python train.py --hidden_size=128 --num_attention_heads=2 --vocab_size=4096 --hidden_act="swiglu" --norm_place="pre" --rope_fraction=1.0 --init_std_qkv=0.0436 --init_std_o=0.0 --beta1=0.95 --lr_head=0.00535 --dataset="wikipedia_en"
Each number is 128 + 24 x the weight over the matrix's rms, rounded and kept within 0 to 255. Layers, rows and columns count from 0.

# layer 15 MLP down (transposed), 320x128, rms 0.14, rows 302-319, columns 0-63
[[167 112 132 140 112 150 124 151 120 136 117 141 173 143 125 118 113 144 110 134 143 110 150 127 154 102 153 113 130 161  86 142 136 115 145 126 141  72 119 140 140 118 134 118 127 115 122 112 137 119 105 131 149  89 135 161  86 133 116 159 131 146 105 124]
 [137 101 147 136 111 115 136 116  96 111 188 130  81 107 155 137 139  53 110  84 121  82 125 129 154 137 125 154 136 114 132  94 111 138 113 137 130  85 152 184 118 106 134 156 107 137  86 111  80 101 131 111 134 143  94 107 125 180 140  98 184 152 115 110]
 [136 136  69 149 113 116 111 142 144 169 170 129 137 106 101 109 140 145  80 105  70  98 157 132 156 154 100 119 126 156 107 117  88 104 115 110 108 102 171 132 123 100 165  84 135 147 125 156  92 119 124 120 133 122 108 175 164 119 119 137 146  97 114 128]
 [ 78 163 150 150 121 135 104 123 143 128  98 145 158  77  93 153 156 119 101 123 143 106 141 134 150 104 107 136 169 152 114 120 121 101 137 153 122  80  92 161  78 156 127 161 133 123 148 149 118 156 111 152  64 162 165  87 128 122 152 149 133  99 161 111]
 [128 148 149 124 149 116  86 123 145 139 130 106 120 145 133 127 121 108 144  91  96 121 165 106 130 162 141  93 112 129 158 106 139 127 176 155 118 139 154 127 132  66 120 135  56 142  94 145 118 122 124  99 109 114 161 104  91 163 110 147 116 108 103 155]
 [120 126 109 145 119  94  96 138 141 124 108  88 101 144 132 109 101 148 139 144 131 104 138 111 161 162 193 147 139 110 145 138 147 126 136 156 134 106 151 144 139 170  97 106 131 117 147 136 121 148 117 126 141  93 118 159 175 109 128 137 135 100 110 135]
 [123 134 115  84 120  94 106  97 121 131 202 126 135 125 154 103 114 122 100 131 129 138 117 125 118 130 102 143 120 133 146 147 115 114 153 151 110 122 121 126 114 132 129  92 157 109 138 148 124  88 127 134  76 182 122  99 120 153 153 125 137 127 136 138]
 [116 115 112 110 135 131 121 159 107 140 133 120 155 114 143 131 116 119 134 152 121 132 125 127 113 133 110  71  90  97 119 185 103 109 165 120 146 127 135 118 129 169  55 147 106 153 152 133 128 142 147 107 120 148 115 152  99 147 173 134 129  95 114 114]
 [118 133 122 117 144 152 145 110  99 158 153 145 141 137 149 135 100 136 149  85 160 147  80 158 129 162 151 174 174 134 148 150 130 146 158 141 167 102  72  89 126 160  97 148  97 126 133 141  93 122 107  98 137 139 106 100 129 133 115 159 136 123 123  96]
 [120 113 137 100 138 106 142 126 145 118  92 135 111 144 156 167 114 194 126 154 152 118 116 113 169 136 137 119 142 119 126 117 105  97  75 155 147 114 108 136 133 185 144 143 142 145 116 109  87 141 131 133  98 154 116 154 130 150 122 165 196 155 127 100]
 [179 133 128 137 148 112 140 138 127 124  96 100 153 106 153 138 151 111 142 181 133 118 126 126 147 125 123  78 177 133 111 152 114 154  97 128 123 109 106 126 114 162 178 116 147 127 148 135 121 107 120 113  99 131 129  78 126 166 150 133 153 109 116 102]
 [120 102 124 118 166 127  97 111 138 137 145 130 124 139 135 116 152 137 119 158 142 114 117  85 163 132  71 162 132 148  82 131 132 158 113 153 127  92 140 147 185 131 113 132 126 165  96 124 126 163 135 111 156 111 126 134 121 122 147 156 124 108  77 105]
 [131 121  98 130 129 162 104 187 132 117  82 150 137 139 117  88 139 146 125 141 162 140 155  94 132 115 128 126 128 114 100 118  99 124 133 148 121 152 124 130 123 131 119 172 126 125 150 169 101 115  86 120 122 162 147 102  99  83 162 135 123  89 113 114]
 [139 175 125 116 140 117  95 158 146 140 116 121 116  96 119  86 112 153 108 118 127 110 130 147 136 151  93 190 143 134 133 159 176 158 179 113 127 154  89 110 110 115  84 129 118 110 138 109 143 126  99 177 104 104 122 162 132 101 112 106 129 151 127 113]
 [128 115 117 142 133 111 103  90 152 139 111 106 130 115 194 136 108 100 109 131 104  99 143  83  87 121 125 143  99  97 111 130 121 164 118 118 109 101  97 114  72 169 109 157 115 190 135 131 122 129 144 124 133 163 136 100 147 143 111 154 117 110 102 166]
 [137 113 148 172 137 140 151 141 122 142  81 136 119 136 113  95 120 123 138 120 104 144 121 142 147 110 160 140 146 125 110 104  92 120  60 115 133 104  95 143 153 159 142 100 135  87 119 123 140 156 102 124  92 235 133 144 105 168 102  99 120 101 134 166]
 [121 159 131 144 142 112 158 115 136 133 145 140 144 142 108 147 150 146 124 145 136  95 118 159 122 172  65 117 128 114 153 163 144 127 193  97 115 122 128 110 163 131 132 126 126 127 129 105 108 107 119 110 153  79 118 111 119 150 108 144 115 115 109 150]
 [129 114  74 151 149 112 121 142 121 115  97 103 180 106 140 133 125 127 151 129 143 157 151 124 116 113 142 150  81 122  86 105 107 174 160 149 139  88 131 121 153 111 137 128 151 158  99 135  89 127 107  96 167 152  89 135  97 113 142 134 142 139 144 151]]
# layer 15 MLP gate, 320x128, rms 0.157, rows 303-319, columns 0-63
[[172 137 107 123 139 145 107 106 163  92  89 105 115 111 163 143 160 182 138 153 132 173 152 107 142 135 134 115 152 104 107 157 151 132 141 134 165 156 114  99 123 117 176 106 127 154 196 124 119 138 121 104 114 147 150 163  96  96 164 136 127 155 152 147]
 [149 138 150 137 126 133 106 136 121 148 127 133 134  95 172  92 116  86 158 147 127  81 172 137 163 143 110 103 103 135 139 122 118 130 102 146 147 147 115 128 144 114 145 137  99 107 115 105 149 134 102 118 120 121  58 114 172 136 187  91 130 138 151 168]
 [ 91 130 164 123 120 123 128 182 154 119 128 124 155 106 142 152  75  98 119 130 140 128 134 122 165 159 138 152 119 148 140 128 112 118 132  58 147 140 115 108 128 102 132 129  70 175 164 143  70 156 104 136 138 153 109 128 148 140 134 125 143 138 118 136]
 [143 144 144 114 126 109 122  94 113 121 142 107  72  58 145 129 131 144 120 116 184 114  76 130 114 110 106 148 109 148 134 137 202  85  66 117 123 135 163 146 159  65 106 144 133 118  99 139 116 143 135 118 116 110 116 139 108 150 129 142 117 116 104 153]
 [133 153  99 135 141 163 156 121 129 158  98 107 137 138 135 127 146 119 139 119 142 120  87 131 194  98 107 144  92 118 107 180 159 114 151 148 128 154 127 156  90 157 139 127 100 100 131 147 138 110 127 111 116 155 117 132 101 132 124  99 141 195 126 111]
 [151 119 110 110 128 133 137 152 164 130 136 121 126 142 129 139 124 128 172 143 156 142 103 141 204  84 120 122 104 165  96 140 106 169 149 149 149 166 134  78 153 107 158 112 131 120 116 167 136 145 127  96 140 158 118 137 119 129 115 121 149 142 118 107]
 [145  89 141 136 158 139 106  91 128 100 131 118  95 110 123 110 128 178 156  95  97 121 141 107 109 114 105 148 155 145 165 140 152 136 108 109 113  95 160 110 124  73 151 134 177 101 102  90 153 117 170 132 104 119 154 116 149 120 173 145 117 137 132 132]
 [116 146 120 117 156 144 130 137 131  72 108 139 145 134 136 136 146 132 134 142  56 126 101  99 103 114 169 110 119 168 120 120 101  89 100 136 149 109 100 147 118 155 154 131 137 135 135 131 121 138 113  96 113 123 151 151 110 104 150 147 103 116  82 104]
 [149 134  89 114  96 103 162 109 149 127 113 146 124 133  97 127 138 151 138 111  82 140 115  87 142 147 124 141 167  98 123 111 115  87 121 109  98 117 110 101 171 146 145 112 123 112 154  47  89 134  96 135 104 141 109 112 179 131 160 134 115 126 131 156]
 [142 142 150 107 148 119 123 127 152 107  93  95  66 152 120 139  83 132 148 119 129 155 149 137 130 162 126 175 158 124 151  98 158 124  99 115 108 118 137 121 165 134 140 135 132 103 168 114 104 119 127 125 106 103 125 114  89 123  95 125 145 124 107 105]
 [142 169 107 132 113 128 120 144 121 123 146 135  98 113 174 145 115 111 159 137 130  91 150 138 118 102 122 133 122 120 134 121 123 147 104 128  80 106 117 151  79 109 150 149  75 101 187  73 142 144 129 143 107 128 159 112 120 116 147 158  74 128 120 122]
 [165 113 116 150 160 150 144 122 139 147 131 125 181 100 103 143 122  95 139 122 108 107  77 127 109 135 126 127 146 124 157 131 124 120 103 132 125 150 115 126 164 158 111 111 143  92 174 166 105 124 157 137 121 121 118 126 118 115 147 100 108 128 122 101]
 [118 150 138 112 196 130  78 180 127 123 106  77 134 129 122 148 134 124 119 176 140 112 131 161 136 144 115  96 209 143 138 150  88 129 105 102 179 127 123 121 133 141 140 110 150 119 143 146 145 156 116 105  84 140 131 157 165 115  92 133 104 136  99 128]
 [137  64 112 122  98 136 130 108 128 115 131 139  92 118 117 175 108 124 137 102  98 169  99 138 165 121 133 135 131  98 150 140 166 126 111 148 108  88 109 163  92 129 139 122 169 120 149  97 170 122  91 132 119 128 140 110 113 109 107 173 107 137 156 124]
 [ 99 140 108 137 143 122  94 108  96 166  77 139 104 127 117 148  99 100 134 130  96 132 103 150 116 163 111 129 122 126 130 106 116 142 121 149 157  71  95 121 158 115 142  49 151 116 119 123 141 127  75 109 123 100 127 157 148 109 116 131 114 125 118  45]
 [180  85 147  89 152 136 134 101 163 169 133 124  96 141 119 179 125  91 151 109 126 203 159 121 153 110  83 142 116 140 106 154 113 107 125 166 102 170 114 107  97 129  99  94 116 117 109 123 132 132 109  97 145 119  97 147 136 102 140 124 120 163 122 118]
 [179 112 124 189 122 146 100 125 118 126 151  98 145 115  85 134 110 121 131 124  84  87 145  82  98 138 102 102 114 149 140 120 109 108 118 126 116 106 149 131 161 139 128 175 105 125 124  85 142  92 125 128 133 132 127 122 156  87 109 127 148 135 134 138]]
# layer 15 MLP up, 320x128, rms 0.147, rows 303-319, columns 0-63
[[114 178 168 122 107 121 120 123 174 174 124 144 124 117  92 146 134 132 104 185 145 163 120  88 152 186 147 138 123 124 135 134 103 128 169 111 127 125 103 171  81 139 122 148 128 137 124 105 150 122 160 154 135  97 150 113 150 169 112 113 122 141 160 124]
 [140 105 148 130  83 114  89 104 121 117 135 130 140  89 117 132  81 137 103  94 158  84 150 118 149 151 126 145 120 129 149 141 143 167 145 103  91 159 107  91 190 133 121 145 153 116 145 142 130 151 151 137 147 108  97 128 152 127 131 124 189 105 115 108]
 [122 151  93  97 128 134 104 112  83 156 158 136  93  65 133 110 133 135 115 114 166  93 173 150 126 141 126 138 149 147 165 120 109  87 107 190 124 106  92  84 111 134 156 109 117 118 175 113 143 119 120 115 121 133 135 127 103 182 139 163 139 128 114 145]
 [138 145 134 112  97 114 123 114 155 141 113 138 153 136 150 158 122 129 135 151 131 110 118  98 134 131 131 144 111 127 121 121 109 149 138 142 157 104 136 138 140 147 102 153 127 155  85 139 137 155 135 130 149 133 153 159 129 182  64 172 132 150 143 153]
 [157 105 153 161 123 110 102 132 148 132 129 131 143 114  63 125 131  88 135 135 128  64 107 149 139 110 128 129 128 112 127 137 104 119 137 136 141 137 111 106 118 114 103 154 106 118 110 100 129 175 108 109 138  94 161 145 142 118 122 126 167 103 103 148]
 [200 140 143 128 145 143 146 128 130 149 160 132 173 120 113 111 107 134 145 155 138 142 149 137 144 125 115 106 137 106 143 108 126 120 149 132 138 110 101 147 107 129 126 112 120 125 147 108 108 160 108 133  87 130 105  64 101 144 150 131 151 113  87 123]
 [127 174 127 148 148  73 122 122 144 145 152 125 124 138 108 137 123 152 111 122 131 111 111 109 119  79 164 158 146 144 119 152 114 132 128 115 120 148 131 155 146 129 138 159 127 147 125 104 144 111 149 152 109 146  98 160 126 146 195 184 155 158 136 128]
 [128 117 117 121 108 130  93 107 130 129 135 162 127 131 120 125 117 114 138  94 124 126 118 146  89 121 128 150 105 108  91 120 107 119 138 161  84 139 133 143 114 156 155 142 146 107 170 138 125 127 140 173 125 137 121 137 121 138 114 159 179 109 107 115]
 [ 99 113 140 115 109 144 104 115 132 196 116  85  94 106 122 123 137 145 156 174 109 118 101 155 148 104 143 120  67 107 101 129  95  92 135 124  82 140 126 123 168 106  96 142  87 128 127 113 140 153 144 129 168 123  92 141  77 115 106  84 127  90 157 121]
 [ 97 151 130 158 106 122 109 138 117 135 100 118 104 131 118 173 136 105  93 155 168 163 150 124 110 114 158 148 104 162 140  77 130 136 122 133 108 136  65 114 130 128 102 157 110 165 147 175 103 161 148 117 169 136 127 133 166 125  86 162 122  91 123 129]
 [113 158 109 105 149 105 179 105 108 126 116 120 129 150 114 155 104 125 171 124 156 131 152 153 133 104 105 151 106 105 120 127 101 145 124 101  74 148 114 112 138  98 147 126 121  91 160  83 135 109 188 155 142 106 155 125 131 127 139 149 151 162 125 128]
 [148 126 153 147 149 136 108 105 105  94 126 159 133 151 133 131 153 158  97 121 158 155 116 139 120  81 134 147 104  98 121 121 171 138 160 153 111 114  98 134  95 147 155 128 116  91 165 170 140 106 138 133 132 186 118 110 137 121 140 105 104 107 134 131]
 [102 104 204 171 149 137 139 127 130 154 123 103 119  97 112 148 161  99  87 150 150 130 136 146 123 104 152  82 117 186 103 140  86  93 104 142 111  78 127 151  98 135 121 112 142 146 191 131 142 154 147 152 101 132 141 118 149 125 161 126 148  97 167 128]
 [150 126  86 134 123  78 108 102 112 131  88 131 127 168 155 118 121 118 129 141 131 118 130  83  82 165 118  85 114 149 134 130 125 120 112  75 100 160 139 130 124 119 135 163 164 133 125 146 126 120 194  64 163 126 130 144 112 122 129 172 125 115  94 125]
 [116 127 163 125 116  40  85 175 131 107 153 113 142 104  78 136 137 137 100  82 144 114 128 132 129 161 115 144 138  67 115 143 160 114 143 124 144 168 136 126 178 133 171 118 102 135 160  98 147 156 121 123 147 116 135 134 152 127 144 147 117 166 112 154]
 [144 128 121 106 101 118 144 105 147 160 120 145 155 117 113 157  80 107 109 133 139 164 129 130 151 175  56  87 131 172 115  90 131 130  91 130 125 155 102  96 114  88 135 136 122 127 153 139 123 148 118  93 153 104 145 125  73 131 135  94 136 174 123 124]
 [146 133 122 118  96 149  87 150  90 139 130 125  97 124 115 145 144 114 103 109 152 124 100 154 112 143 153 132 112 132  97 132 133 109 123  65 125 119  89 106 133 113 116 142 145 150 158 129 137 129 120  91 131 142 151 128 138 138 115 137 155 131 127 159]]